From a checkpoint of a small transformer trained on Wikipedia.
Size: 16 layers, 4.22M parameters.
Architecture: RMSNorm before each block, rotary positions, biases, untied embeddings.
Training: a variant of SOAP for these matrices, 109M tokens, 3321 steps.
Each number is 128 + 32 x the weight over the matrix's rms, rounded and kept within 0 to 255. Layers, rows and columns count from 0. Numbers have three digits each.

# down: layer 6 MLP down (transposed), 320x128, rms 0.189, rows 199-233, columns 0-127
# gate: layer 6 MLP gate, 320x128, rms 0.208, rows 200-234, columns 0-127
# up: layer 6 MLP up, 320x128, rms 0.208, rows 200-234, columns 0-127
down199:154177144125181125123171170126146100126165140112130098071172123164108102117122146067184102108116155125126195133121123129135104156134162112159119096165110125073164159122138153102143153105082112130136170134182126140123108099163070147126136104134178087091128180146159095094155079176126121201088168093099041133114111146168092126154119151162112140164152154156167123097090074089149097117101
gate200:158124154167179090131129109179080140086076125126139092162143167166129141191107145127156086096157143162142177230169118117109120092119114088153114124170059149092082151132132132099130078113140127052135157144169101148186123137103079127134144191065153125182126129133151101127084129119235093131127146048054137111169151154113114119113070135146145144147121151169121040174110116135111118128079
up200:186177198134148104109126161122127185085137080155102144094118124117098136117110138124097133164146191114107047103141075092128119129161148132085116191128138154102133170093138145107165117097191063122142081111106176088062154143144119206158173113131126187166144130115105100169103155165131143136146113160146106150174154092151111104159119101161135131180144166096135220173163076151087172145149
down200:098098089103121123166105118158114145106087127107073146139147143145132133190181094136196126136115145086137231181146193205134129139120083135135133121147103140132107125138175049103134121160133157094158151120160117160145089101104126080109144192114147076134125112188148111149140122126156050102119114072117121111130095211100153177144092152075114160147119171141117025153109118093130098142110
gate201:100136171147088132124100111068135143101164137124109150134123161205150157188190106167084101105145135138044100120156128097126122099192089121124150142101120166130093104119097110161063165067161134132194113120086154151130171087126149197147117068149171136131133140148198169124127155138116181106148147146101130116190167112148123140082157142139096104149100142081123144144101127150148081101104
up201:145124154128138111142076136111102095130069110165132127134143161085104117095142138096148136182133102136098110088089128161153161116117119113111172165090128170135137186157130185058147135164139190146058104135173208174154130135105150140091171091169098160104180113151109089099088132188137136169191101123186131114129111135043128085155152058180164098120152128171155151146131119189145055145150
down201:141101131166086108122132136123131056076103176058123097098109052064183059136148162098167129113071108100162129202129190190115114093071164148109110116073093069132148131141138143144111116131163081173084114093154044139177137093097115129107157190148127166160114187159183129128151104108126102108197107121117122081107100117157101108170106178100127143147224146100131086109143100122157154150113
gate202:131121166152159065136091119181056131184121146131129183126122096109116142125135080072161113075149104104195128126105088174137165099108097166128091124124153115153107106118131067111096162012131160124180099141157122098080120122166100066130200117118151189147115120066150124112165129135183119169103223125091090125125177122213056104118105095072146131113136119199129160150110174130138134167081
up202:165103124135062134132181108169164139149125188141132149196164096144147090118104111131141124053124165108106133137158101087144122061129126091093146131128109084147098148173104175156138096179093086099153129149186129120108147165080096142120090109157157103203092137168149138137060189155172143137126123117172202130108156107114143133155124089149142162070133086157178144135064101090075104155099
down202:122097135136013167170088123108147145128146155122140058161099125073153123158100140110124099120114182091121127092090149139104107145054158071142168093165136175114097131082133097150099124117089181082097107114149159106160118098173129161167079136128066068104125050149147139152127168147096143136199107201086161115118086165117170133169123077150072183147113126122089146133118117097155138138158
gate203:173159114177170143173080158127150166118157116122174143099172140143108079128183120123114135114158083179110089150172141148151136098153122180117130168175132121140069144063176125096132142076106146132101148118118166074109117128100166120096065120153201174103156094112112168126127175100148155126149129123191145146157161161147097125091154120188050213133077172089135104148099150056154083187164
up203:088131128164118129182156161098078110139130123141177160106147174108174120177111103125168143133160088130111149111117079127133104097106184181136074153139103124082139127108066137215118124135130093165175142163158107168130119169117104134121084127143194126138108116090110147168050181139126066166110105119135154155091089086170011116130205149140142155141103180150117147180162076133091205122124
down203:076182115144111174102162086113148163163129121086114201095098059159152152154175129142142135142073144112097152106118168127142115131095110039144175154159187150143106111130114188147105133158049100111165105173173129156120141092159127164089170116134134107167161154192149137171089116174077104101152143122111145115170130168133139093116113169108154126107174133129147194105163104114090105042088
gate204:096100129083160170153130162165148125195103173102111153119160113106102120143095163162142122159095151153103140138167056096143137158145158138151112127115140078155102196171190127173151115153157105124154129114182181076081161180114192086128111132145168181137130175111110130120123128122110143120102096092180092123175119145126064095161140105094116195161116127091110059079093100129144131145193
up204:135130161070084157147173135093134190116133145109078134146089116137114109113126102146114147167127118067120137160099136081137104144072145150131150190114147125123121108141133090168100104148135096111141172120107150204134084144168183129136105123160165070148127137159140116135110111106055137082147169098162180108080170177117115144143134103143131186122159149139114140177093089132145140112201
down204:120155103192137117129116144136137153171118117177133129151202148156106110112102105089100101122111107124064141109148161165110145137157115091073111131103143155154135098119120144129172141197132159143131194150132100158087122164094156130167093156128167109076081159143138166109108140169151150160129145127097117118100140161109165120073207143152173121165061088152184082059128158133118141124079
gate205:129090137115160113164124163131127159115109130105059117064131182143154116183136131127116125133172112134117101201127104175049146124151152104148122115109134120119111099155150120144091125128184111118139126064121146079170087145167128057135156189158083070155151103145119125144073110099145182138132138126136075108113143219130123118054141152139102124066181129167119118099129106074140110143103
up205:167115130097084206098128100121149177089153169086109126091152079150168128160124244165175108124114118154140111125128114143121097138147136108127123132093133118139108107132114155163125087149173051113134170163107159151165181119174164162165065099129172153103127127070090147160161121177174195092125144068141074160126116128143076168125204123111107168126154098146130115099151146185148130155180
down205:103168131140138126217122143098098139133131159186082126122135158099168162191115121104052143091156086121157199152084151122147073107170124166088164105167143120123079118098150105109162126177123172150102167073099082150064086138124158111132127147121164155141124147111138122085045121130171098150119145126135131139188141106140091099135128128151076177113103131120155068150140119136116063112183
gate206:086126136141083105090143126148112110101125143121161039101053093134097123151133125103119032136146140131109087069129113122118168096084172134142117142067107132129194118109117147123100141076119107133144146213159121119120102134183144137131178091099135059133143081112169136153135140179058182141099085151148099170095145105122125159138148159132137094103129084139122065126128116083132121116140
up206:089147149114160146069158090137100167196148127168138105141158130135102141182112165122130143106212095082164164123138111136128179139067094078092103114107112114092156092108128139088121159145133189134114056095127146101108134138080179179119096115123143091146098114150151167167144105098118111134094201128149081120139158094149131114118115152090038124167111107089128135150144144153073149199164
down206:130165131120171189114146141126135108090161107121136089125088176121147137175082103133209121200170115126142096088178176179136154158138123122092142169114183153158077128164095132034112171170118119139102123167157077106146164126125151138105167195175195156101101120117092194129108156078072149171117060142141159097116109162154130090123190163113098126089116123097123176115095155165153128085108
gate207:110094087109090151124180058170150111117105103086158115122164144134089129111109181105172125160136143119141117155143120124167162085130165121164165070074133195172131158159129144120074137142051124137118128136148186117122130123134125120108138089140163130154128136150058116130140061111118137131109100156080107119151133090167136122048115151141131159165097084119083164145097088105142157072138
up207:147107147130120128177116089142127158105117143095152139147144174148107142146153144122150139144098132122151118158087119131115218171068094167106188150083126152128142138134116112102078140103121149183147097165162117136120111082108162172180144151074103142125113111119098144175142068055121126132120160148101138162147178106149153106099138188214076062117085155126123170133161149131128160074137
down207:171131153056108170156095096158167181130136121101164125124127106176125111078045139132100125145114162123107115147074165116131091128118114161070113136120176109091121175133137103139105171143177171106122125142112134162110077135143126129126138089141080112092192166136166124141180126105118115123133119143129154220134139121131153109169175117111140138160091135150110108173069084105209115118106
gate208:118178082146060131133133145116089161058128136193135166087150098163131090153164158163116188103136115152100136153156122131180172190145139111137160121166211127169191117175102153135170163117181089089178155142127144130070148149119094108146136100101112096127144168150148126106083139171127176167147135169105115129067172129141101143134170119138153108141152180125114111161124103124100157073145
up208:105182105139134083107141096153118151149204140155140103150110137102114139156173148187159170159108181152134123163142112125152139100133183159098134163133104125155170103105163115061115145095181170106200179171162148113151131142125152102137147136128136114072123198163144113217152080130108114124065106156129093133125115120151094145102134094154151116110092146122163109075117136096128137170074
down208:096111149138092124078136130173186147108140142162098130099156121126182145157089092125136113113131148138080171183050156093162141174142146180144132152156195125158135131105166109126146116141172130113119141203116134137150102208139139141144117064044100117099130149105118089123147105168115140077140124167154134140094119136124133121132104135178169094128144177121122153064135140178080152100096
gate209:173096109135055140153104166121110146087094162135182151092130171146154098129085103072163083144125124115172142133141131114150124081124130174068120172096094148137104102110075122132110129124091164157124123112153098108116153173180173043144167155114112079100136158096146088104050118125110114120110147142131168144094174125154177149149136131185123166077115158115144146124099126116099157129151
up209:137086073139115114172124153099102096102125141125105115107091140133165075133182147133139120146082144108163185035106117134159088118106102126091125157122095083103134078141136098172149136115153076165074150149117171140139132139148121147183082071069172132088108134123119153121128162124175076067140092141139096120139153128165123129155082100149130123227149107167142067076187052175170109156142
down209:189134119141103115089151070158155078120164151148198117113109138098178101114074094124125129136131120175118113120144142122108122100101182145076162158080122117131166102128131186128135193073060152159096166059144138136117173152140107148137181127134106129146099101083102123127090111161080105106146109152181106068140118093132136110114143094191114152187167141118143147084166130139110187104141
gate210:112155137190117143153126119134149078122140099150105104167041167125099108101083121117177112112128119146156162129120117099118165115129067126110108126139101130108094150162111112131130117124122090141139154166125134138183089138120052113134119110181143121127153156113174148110111129161112142169103174131184131111096096105099142165217184106165119108157119157087121110107165126156088110110087
up210:146093134122081069120166117116133156108139155185129154138111160172117118092154118147091209174183152129161181111110128113091152150112148084116150165138193156125119119094127128110137123135118120105076164123078166172098080134138144103139084083138122129136077075119101103181112140148148171137117202095151106104120095133153121154119169164094173141099156107125119129135201170102124109160152
down210:175166134145196178164115102104153110165218148102114166153117097122115107161128135108096104160145142119182160139100118099177113130112187096140080133122135191095139179115145146143107143156116152098104156056146160127115213170138118158069143082106100169136131151111114163128137103124162116105123124086134121203055086127158111163135116143138116170133121165113125084057139153091048118065096
gate211:140103119141176089118149115095099103156147089112135085109081186114151124116146100092171178145144117181115173091117117118108163118146118124140115169101136119150132109078104114134099132188147163109139109168159163134100131129111126114095096125084129110094110105112130180140169182131100144063134077124121091147135121102095140142091106089181160138141093090088086121089153144193211149084155
up211:131168091154166130131128149119132141139130161068161180116116084114115103118081168151123083109101119105097163135148065063129108141120179150136118134142172192188088125141098100089190142091137131109153108077135118133141136127152167131079178148075162154133103131155106122158080157087161112146082207122153153052155161122217121077146136170140147133144130174115136115179115110058131102153096
down211:124185120108097089120172109145107171139144108170165168183129187096099099127114135094121100123150169139149165132085154165157140135153117092152118159165182100134124068116121146082100115162127198138077128121089135074134122110167141110078090087137144071120136164138161068115122143131109061134132163174122106116078123098135132146098133115123100141081113118195160122100102087173140073169117
gate212:099099157125116102145140131119152172146107093103139143088095151110142153183132145167129130155089147132077113117100094120115134052130139200092158091097082188114122133095124094207141149112077049090168136124202082099163173105151161108111178133109152170138154135160174114093119075119124114181153128156111088102135107179136115108117181106156166130162159152119060194125119123076165072086180
up212:183164153099153129148154156139128120138167115184140123131128116184214130184108120099142081086130125136134152106132152125104117133114156104148097116176125066171146086140132186144087089183117161214169142163071109143114124180144180094135135164105154104180122093113157150061114105152157106179096153170109128149099122124148152109153079183126114139188115103144140085122109148145141114131079
down212:143152222172082147150125140117145107156173139196051108127106159176120127146134145081089107122143120069112081125137189201112124161106108133118093138145146101112143117165168161106118124149167194185107122159083141131098133147147117140195119174106140113121101084122171164108110093135165106106111115134126123105099112033076155133104092145094196162114093113111113044137123126153122120136100
gate213:120136157143124167185180117142135141147090112098093088185197188141093166140094128113122092094114094099158198103190097144141133188151152152138159139167104114128085098122116154088124122119110130063153111109173135136096149136168135095155183101170110085127091142081117088165128132143067135099131124116158164149167191171167113098127105114136132162158122182118088137151130130082169155187091
up213:071144144151091102152150123203089124120110114088112121098126212126088136104108119175085122147128122116109087123135159115146103182122110113133130135120144069165166151081126150142122108125166130115128127133121157118136063118125152077110146126099097180105158157148156131155133101132174157123125065122099121096171142178132126104141146126168128130070119124130135155198101190081118120110177
down213:113138155112105144147068096143143098139144130075095167112177139073129164102111091119061080133108073163161131106112130158142055126120112054051110104147096102120128172143163219163109160099147123092127146167123136118092134138128167142124176125119071159115123158131115157096159103189112159096119186137190149074094088178168102124123103096135175173089139132146094100107141185138103162125161
gate214:108083187154135101077160086117127099162102085112131104103141104110139083144151141151155184132114168075134082108154129136161165080099107115133116114133147111106113176136135108213144138110124114090109148116112172113223140123103221114123131113169124127166127126121100210128117183102120127184142146049143143093125142107100151141152106139137180135097164126171136164167160142088121103095116
up214:135085094126124154126135110163157057098141130134147159156112120137153152116147161116144093096110131176181150221135143142139128164140163113076099089163095190156198128142189144095139117150122124128155125096138157110131150054143144069185152090161059089122140143120146133162146141096063148134129140126121090137141168157188142209121065177138111088063092110191122103132129141111075170143177
down214:097128119098134093134145177061060119171129085121118086137124142073129139115132130115097139119143163080104140111085107096112155122112138159175163130067148086131111096146065126141161191182101161144162134093125088189124163189071089138154116108146153162133163103185155130117119101112156142182127141070192120093172162113107198118153146114190104144112187106082129118124140155127148100113180
gate215:121138096123094115176103095155047098152092092060128119091164167143139082145059140144107117116106110137130117136098070118140125088082114110131098107094138158181154119056152122074118094071114069130117183147124158140136158132099140156163097151163137172172111139081117112149116107130110103150143104120132124093123146147105134110099100132138114153059150143177021103150116102109182125071117
up215:107210136143125157121088099066151145106140045137100110060125112121137151123127136120098068119176116128155141186082127126130105163108139118140192088163087102130110142210115089131104149203146154116087085137139129108150138121113083220136171146134122117181047115102132122145115154163150091062116125083119132059106114136114118126090098111183109174079158105133142074154172142139119130135100
down215:121073147145149148152150134125143144102163133105104120186203139100178114197138123155077101159130136161128199182123091099127201138110105106154121084152112147119120071183164138107058156102128134086138122205139116127117170101166127088140077159104138169125098087129163131155069139121236070145140065128157091134164158193087099167089157131166107136167111193156162169133128164167107136100169
gate216:115086113157107129136137089169176152176146143126104178133180206086143101178076135150063041086133103178156115145116064104138172135173116119157102173163092181129140088116144107110143147137179064158123170098131121159124129214167160102109100092159070106155141118148169202196181122127113211103114107159134068132130157132115157086131133163117129118158126139116160104145101183075188073084190
up216:142173140151091094127122139104110157117191141110137164117138219202147086082137163124116148201049151135118102130080077107077093111123132171104114134121101149157131161115087175210095168109177101121170110168108178151194138115129114139099127118114113141117157234087158139166163151069180083137091099136127200209049104126120080128097193161120160116100144121143125129108135147136121142122121
down216:116079115156146164092130087076088122167131136177174147149090128138192164163099083170139105153127120092133075168062148143074155130129131135132097131117145090164180073087108115150054148148094097079133168130141151150200129056156134158134119145109078153164108178122153157124079125060152173117173065117204126103059087069084158117119138106197112109135113098083078102137113114115165120093122
gate217:113093116102138140101087128088145159131158123103127127123118042079156114131191115149113071120165150124121118147146115154167099112141224144135158103131104103126111127084042087116104200061099157101155074109131145126177160178180134064120076149077124102098120098129180128132136122166051119087162139115103070165077185156098100105128119128112121166091135136119096112120174102164134133171117
up217:196166213058133118150124182131137166114153061051130137144156107109139136137132141086161106095131107103117133157109125097111063209168136135113145121111170132134078202088150110118169125141113082136138137109142163171071150193125082143097181147135099142186133105086198113122139134114130162155118155121165082126087107098096074104099131201114122162107062157120087070136106074142116132141098
down217:165118211126099173152152167121152140167127124107113148107146122108123177141122130072142125071086092122198117141152145086129091195121158092199148148187118078110117113125111126156123089116155109092210124166139111140143101106103097118165013123119121153129125160151067164131125174153144170122182124206115188116168174101153154111161149139145154123084144120116085164113167108143141153121158
gate218:074121158164110106129109110126098120182132116085098135114176161133126164106214117154141208170149109128117131083085109184155132145170128149151134181124102154187110076057105135107123113135118124186154052157132200140121145090101182060130112058082138145120113127198166136073145183075119176091145137161129152088106087162083177136135156137205219174145136097106102192137112061071194124141137
up218:093082135118134232143090084105149156151101136123186125107138067178134136163119096152142140149120181163127150121146184198131108071137110104133117189133097095164130205166113125124136186152114032073119132109058073107144151159150142195134127089097118117089113089087085103079128106123072133107081064096125155113152158147116112086124135170130142183180053121149120134117186102109163132103143
down218:108123158167119148189093161121098100114097155186098137118121120139137149202154124178141055179113174124165170122121119152100126135112067092101119118100125106115179135147068092171093082230096186085100109069115127120126121120148121093105126205135173142115127142135105155131154140144157138156107136112103157080120108255137139112105160108082180179098076151193167057152097129087118083142097
gate219:126168135133115116134125149137163134164184070099198076063135131113141123083127138122139144132093121115123140136097113225150135114132164129150106127099143103174149093131177104166105082102107121187084114172117133103131112121177097093163143122080142059147128124103112142129104093146096092136105117142113192063127192201102084153122114146097101157083126135102141116154163131124192102102146
up219:156115183123116129132118142142074191064043194169164157110081193095120132138042104116111132137162099160126025120143135171115187102111111165158112174146093106163099148118170120128144132128109100133162139160156114129126180116095128177150111152177072181084153139095158097149115176125139086147111149145119117191139146091110141136112161146138138118153107101141144171183107109141112139135173
down219:178099103071079114090116104131144147140189084087226163058138130130118158151091121143115145102110084093145224208071126143146184174154125150104137163111106087183124131115138079138132119193137100093102123171089144116171099112151098077136103119106167093128131134118096131066114127159083152122119125137134173121124192175087136145088139177137145090105181145106105108157110133149215129102181
gate220:092084099150079128100114141110090174123099164161133084134095121094083037131124229131149101095161114088137110096165130159174117125077065081124076111067144246107130116157141161147034166112102151161102116134148135128090188135131168166117132124110126091131107060143131072111104132114104102069062115145126130185121124098183151099126124132147103140142150084162111181185157095081155083161099
up220:098079106085120082113100217067124060152102168137113143140067094134147095165097190149153166106158113142130170147166096084124097162104121061102164124116141078112131126192115097161148145126142134108094138133126107068068109130107146052094162142066111143203165118077010099152046139144151200150139112114198119110144164131158159137196139114113091121139142126128140109140127066095111151200164
down220:156177102149074100150163112113140082063118083191111143131099174084166118095114142164102122100166151143120125120126095177096159083137160153142238144113132069142121084145107108129131135190067183115142173111127102127124143173206127104094081114116117144162147126117132074104105113126125113095152229139113197102231083114130107129136151109141107168098109108187171085161130084123131069178113
gate221:167088076134100123109121191103168096171135171088138175089073114104127159089154136140167164168099166168174159154110106073126194166199129142182128180099156149187140164176145120105143060118097112149090142132191212130063133162105157122149095144160136143206121112147087079145168110202156121136170136115156135102124199101156107125128088149148101120070160086127123125139135217094176164143150
up221:181109081146132089167076091147147099059092161052116099157140108102123169066078140123120129127116104161170133143080149128101205142178120108121133182139136077120190104086134120176096146108129166101104124110150099095151145159141083142147152122142143175140119096108096177154167102150083109149165204125103134129112116075100132110093115144092094063133118149187137179116208161109137100136191
down221:188193128118085117143101152088118109117185148174106113142088109138136144110119109195134129153094132096148172142092124100141070184131083159118143090117151134137180099132123148139156117115068141169153127098123186129078098149158149077098103100135156110143130155151137093124136109170070095153174169065178128142115132185097169089100162115115139100107116110086067103196184170147181172136143
gate222:118112147104185140153180145105120128107057154093087176120155128085162089130152082130150107150143136139096156159180155071167123140120132151090164120160079168137134106085105139138101132157107159136101162117151116145111153154189165123155146105080174148070123140127185114146125142124112166130180139098183093160054138108154101105084115132190161168138134134193138092152137140184091060106122
up222:179124180098091135095105143064109164137130161114145137150093116124111090187144127071141146132124092151150122120124195126098132088132094078069107078088140094074114074203190107152078163129100143121197157146106141114094178140137088132099175153090104129148133148127109143133134079147103098177163139193168061063100200117193072093159073121145167179131112081132136161168133128108172201135150
down222:145214162105089110087149136114119077154124119150127154131180074098060110142157139111166085111124145137128187116072093100128137097133162096141164124159140136120172177182127110170052144095118140105169139147128163085123119126102124148127125117139112137109116208082115158102054122151115127086052159185145138046163117080161124055103125082125129140166094072173138172113150126137109156112117
gate223:141104126105132109075097137085060118066116142145106066131145123096152128201162108150121139134154094083114136162129110144152147114155176107182137110100135085130110108057175143125181100071136134105106137120102112127062091109172172100187151157153128147107066177162165118140048147160131139133150134081147091140103133138089156132120137155141154082100103212083089089103222130144131106105112
up223:157047110134113166198137128081102163155124113123110129155123142192037110098116106131131182097141125205078172175117079097171110121165114138183094181121132150129111169109146087162135104144143093153083145110119119140133135123070141156047100126124134182178101095158112128103111108161109140135091113135136156141145120111117150074079159185151132105135084133139130174154154144189133119110112
down223:057164077098195131099129090076136127049174167082127071086137128127104147141092123148137138165129112107154157063116132072151183117126127115133109091117091141107170112148160113151142137137104167104131086163074113156100095130171154109118188191134149173101093191129140201114177070089124108119181126136096146112130140085138108161142104101060168128165143140100130136134146107159165126181140
gate224:105119110149187091137146155185080145130158149124090090108141157146109181180142149110201150108179100101119088150161149126132119109095115132178122124158109142153130110132087041139134139124171110150127124159064137119117145085092144134147104140125092116110140125115149225086076157158158124169168112162097122112160098145060109098165097125115085094085162114084088136107100112091175161080102
up224:145148101146105122096107097131128131188164099158097153156187160104083146138165068124105136123117105135175132154141105068147140106187137145168104157090128159131129127117115179152108124158092093119063112114150093207141150118109141095122073091144065131063094064188161168142096125133094086073140133121106106093168137112126062116111155152136164088119105135081163124107066099081138140065154
down224:133076194098116189155169137152122156138123051129103121143110115142142138149140129082082091175117144134127123136102146132133145110143170173135139101090089079107157149074107163110178189147166118083174101167101101137151123134094108142086130089089165146137142149154130141141105156147129111156132127123148148118126147130081190170120177161101170167140165101109042156104167151126076144159131
gate225:140179136131152140131104153166130129093062106059122151139148158143137173139161132054123097065124202156130109151152147133122152092095153099129153161126164113081130120131148113145085070129102075091063123102147114109098094072068164086148158149176131099119159085113140105144101165155145128150081121106145184170149111178134146156143105142121140098098141130162121137147117131126081168072110
up225:132122138126231106125172093120146083147184140172098138138081121109130135095098144149139075107119114037104126121122070162099083125103129127174112146146123144146099179217134132146166188138096169177142139164111111185208147188168164124077050159103123110145119153195137135075129124066115144102119167139110141118124144084127101076143141134162109147136169134151178109137081114169172124146127
down225:139123100107108107117115167168131098132094138111153096086158123115153190166149111116105138133100138166127195130136145091114144118137110149157109079150120126128183159157133062068063135118124067076087154134113135136137141158146110185103147102181117156128123120071110083127106131116131153170098106111119132114148090020136108150128138134158090134100119109147093111161152179123126150093146
gate226:151145093091164121103125157107087190143147096064157122049143159167138108166132141122157152164086174194185146092127144101136100149192151143116128136072106174116169131134101133149137127140193077150149128123120175155127129123089115104165148142103158125179097125098121127123127179126214106101164186120164104153109091095139157054111100191104123132114104071134162100138096142170181125151213
up226:104139157134110121125129127148129105142151141151125149126091110111192173074113120126122196126149175210117105135154095113109124128133112083185120140124101119100141168121147155124121133156188123104130114142106124126111121125125143144141168073140175051121105158188144091124115159102120123147099100159138134127133152188102187155078133121162136151108153129109205131138126129059157136172095
down226:137215135149152127135167126131122181157136117126141102131113129124192101134153190130063122141146100124145172170128131107132105143172113217144111148150102120195108129097100189119126105127158132147175144145140148100108156069102094123187134121122102109114156124125086154111123157158191171058108144128126145111075117120142107126122142175083123124188105075118099129145147058161109112122191
gate227:165112148191110101160190160083131133131116133044151093092110113130135148133076119127086176121105115130137190196212076093141025196140140106080118128112147114137109135134160092103146130115097134138100142154118126165078177103112105093078139158131167151134122197075103123121145111081127105147140158122130119137125155101137089184099073146107117153084153159126126135180172129147151135133138
up227:112163116139142118097110169151177065183124150077094150117165119138148146093087107158108108152144102138192153163157154125174143145143116142148145123136084128126146097142089154125070165172166182146141130115128114095147125074095108099072074070184137159111154121085117190091137130067115121071125148109115128108162089113169175049124130140133143166149154117077173176123049111106150090121157
down227:115121123165120135149165169151115171162154128107112115155145176192111119133093118083117146167177143128159048163138138143146096119115079176107164131121113168109153143149089106109099206159180150111098107167125142067208075147061182129167112123078095109141175111162124164166114108125165131082116144154122087145120134121084140161132109167177137082077072105106134109138046100196196170186136
gate228:102149128141187104154178157134078113192157125142075107131116184136122107101181123110091125076118192151140137182085097091174111180154172118115146095156118190137145164166134107122118214114141093113100101148161157134080143107177182157101116159121141146074165151142139116100100184124135173094088112157147100098111183163097112092150120099145080079121114135135119126136145166133118132133086
up228:105100118124139101136092141118160183134134111088166123138089115108176100203118135167132107130140144103173122107096090075129143120118116208072131106123120107087095192122138171127147132095053118135132111076114090143166189148116174106141126138153107165117135151070128217162139146158148156075154156115154127090129143071119107142175130123087092145110129142100126080122162129109114132108150
down228:094151163128130120157121115106119168126118204134124100168137143120146145173183155116169109116126156120119138118089135151146169134183150211082102175124114151142112083114147122145126157165093118119146128123177155144122157104137112109128139125103210051095079118126164113122162144139114146126187177123104067189131199036147141148142133140117137198112198076118095114117071110122145149121141
gate229:163112167169112134149153138088112156122103169187085138183088135125074127114075126134101138126136105118138093175148067074118126148062087148112144074112149120058115116181090132199082176123183131120174118140101133145117113113105130120113117103137157152086139168118164189118117141094112072110149085130100128179080103089141161097108079126119143087160097091122080129187155113161151135132107
up229:103151120129091146137150083137153088115100146118162117116092146150113175149087125081096107124075146193147095101137142117149050112135064133114162074123175125077100156065131149160104163173080178119077112152077130118194130132171117160105167131106176087154113112111130137073182073122121168113104153135192177114141134078148100125100126102115105144078137111122146141132129155152152142132134
down229:122130147156136135141150081185160137161175125086129156104156148175110152098140158136167105136084084143113138163158122160178069141110120145154108161125101071123131103163116113094168118161127130125108139100120180056151142134112127145093097100153142073139176097117175105136152135090115179114112113161112112172104097168118113160146130130154132045160137106225152148128118082134096104112205
gate230:226145113169127132151089124073060136147116151141144116087091127149112181133152096104094096144182137182129134137129109134147087178162098122124073128119101102131120216117152196137145151105115106079075117085147218146100052152129082180103153148083144077183094071126134107083054117112127161146144106113155129128141139132113153118187171150095120146110107115136096083090064106158134130042185
up230:141136112128123121144119173148154086085168112112100112084118084067101104134088065165163077123095117060082114105074203131174133117106125101123127135065176111130123098103130130142099152185107176177157137096134107000164104099140128120152130134153081117098206176123107128083130135157113093084118164150166094142059156136120157187151077123159176129092091099110135173103136116176126125173024
down230:117169127138165155133117114100092155132127120090156172108115107165117168098150085113090136139135104120151035116115145106162080083095156113102200135161140118130056132145173131155161092110102103114139113100124114158120071147102137176104130147134203133101114129085127170157133105124094141152110107117132160114113121021108151157088116079166164098155168095080077179118178053125112153173130
gate231:123170119126085228093057091123170083076123154180139129151142109103171129201116107140155161106150148132168144149150133191146122119112179100220091179093107144157129123133055128116146193152167134123147143116143182106089113138182144158161140100134143124185087069146104156151107099184091151100135136143135110119122125163116133148099190153129179156198122128138148151151083129123200167120133
up231:116121127178115191095145132165113137145126101152150135158179122087181127191113101144116141205160157096081123170144159105104169126098122127096148117135161132153081077086121060121130127052168114086119114163069107099103156112143123118155160134056129102158183131099150133189135125104091098172167169172149104136174184133191114129124121200120101091123134194086083133108174147106123111118055
down231:123137140128132182118083083156155075061114125140114131165139150128106043134118135126170168089122092109143180139146100137172111093145170145140067105117159119128122090118142150125100185110120160092101121083180119139120100128143131170129170081125140054110059053139098125075133117167077164101147198121145084109134142100066146094091159152187156150151126172065162100122098139097193135161135
gate232:108085085116132118115102132127158087191120178138137141097156130067168105136095119140160114118084119067122114119103210089120203157145124143190101198117136145139102171126136147179130083129112153218133173144122156090103174141116190112142154035131162108088071168103091119141047127123114186126074160115101103089103121091128142155154102083122140117132128176097143133124067153110089137066173
up232:082220098122163135160108094124112180087144117167086105123115108096125108143201141135105065129117106175149107180076134172089118094128099109114114139169124138095116078124100127131106124080150140128071107144152199133128096098137172116120091194199086123213158127101145150137098169143108136114085140158142149107087165142103158153150133112140088123137066077106155176108086146131096117164119
down232:120128082126100127087167131162078163152157094134096129118142139164109139122154101123141109105126101153146110096102096180144120132136090124101179069138058169106133160154130170120159130145142087090125105162167110163139136126070109120121151116133137126121147144165110195121114087167202165171147109097140187174125119215101115130119141193114100121168132103110116131096167134139090099178135
gate233:104117137118117113124147140049153121133125130063106145133131124122110102139161111076135165093172165156144167182185072077113132150130110132141090134107083185126180103172126118146086124095143150107142029160127098135168201192148128187096034142156178134064073096108151078088112218099121121183129166160146161120120163104150097150086208096112098165181151151097117139102083185175139153095180
up233:110122082134138141167171091085115143094148105131078150135117157130135068149085102101107107099047134135136107155138126093127156201126166060118166139168120102092100131114126120197120132132050092130121068175138153196201154120060129133106096072191162126109126117059082062075117181122145158147162092141154142107121169086156105181100160089101171171139164152153066152171141181163131147123152
down233:174185133129147190057190123086185065184127147093110164126116085072086127092145075128169145086113126130164146171082090052096131134106125154120084158099158090112127114131228109158134140074123218115127117167108078147115187134109135097131149123177179139093084112106131071181153147051114158125190121087107126104071142141077136140186121144158133102171154126170093140079196107088107131151124
gate234:152096094141083213146163125139087148111187139101128114124101105126108137184155151109166124136139145147079103071153132035118107139144153095123159097125138146197167116088089186142148118103126147129124093098181161176129065161098124135142087153111070103166149125126087106090122208120121162117172123119137142147081135128078088134146108090160176141097164112172128136161116161173105121127152
up234:110132074135074140096181108166092127112142108114139109162161149165152193182168174051123132101121115142105157113113119155128138194079152099190167106107151111166171130161131151068136155129141109138142153113163177148079146136136112170135106125104153128077153142054118133112142139077098154141131093096135100132081112132079159095070160145158104104093140149161154097146164195126101129146155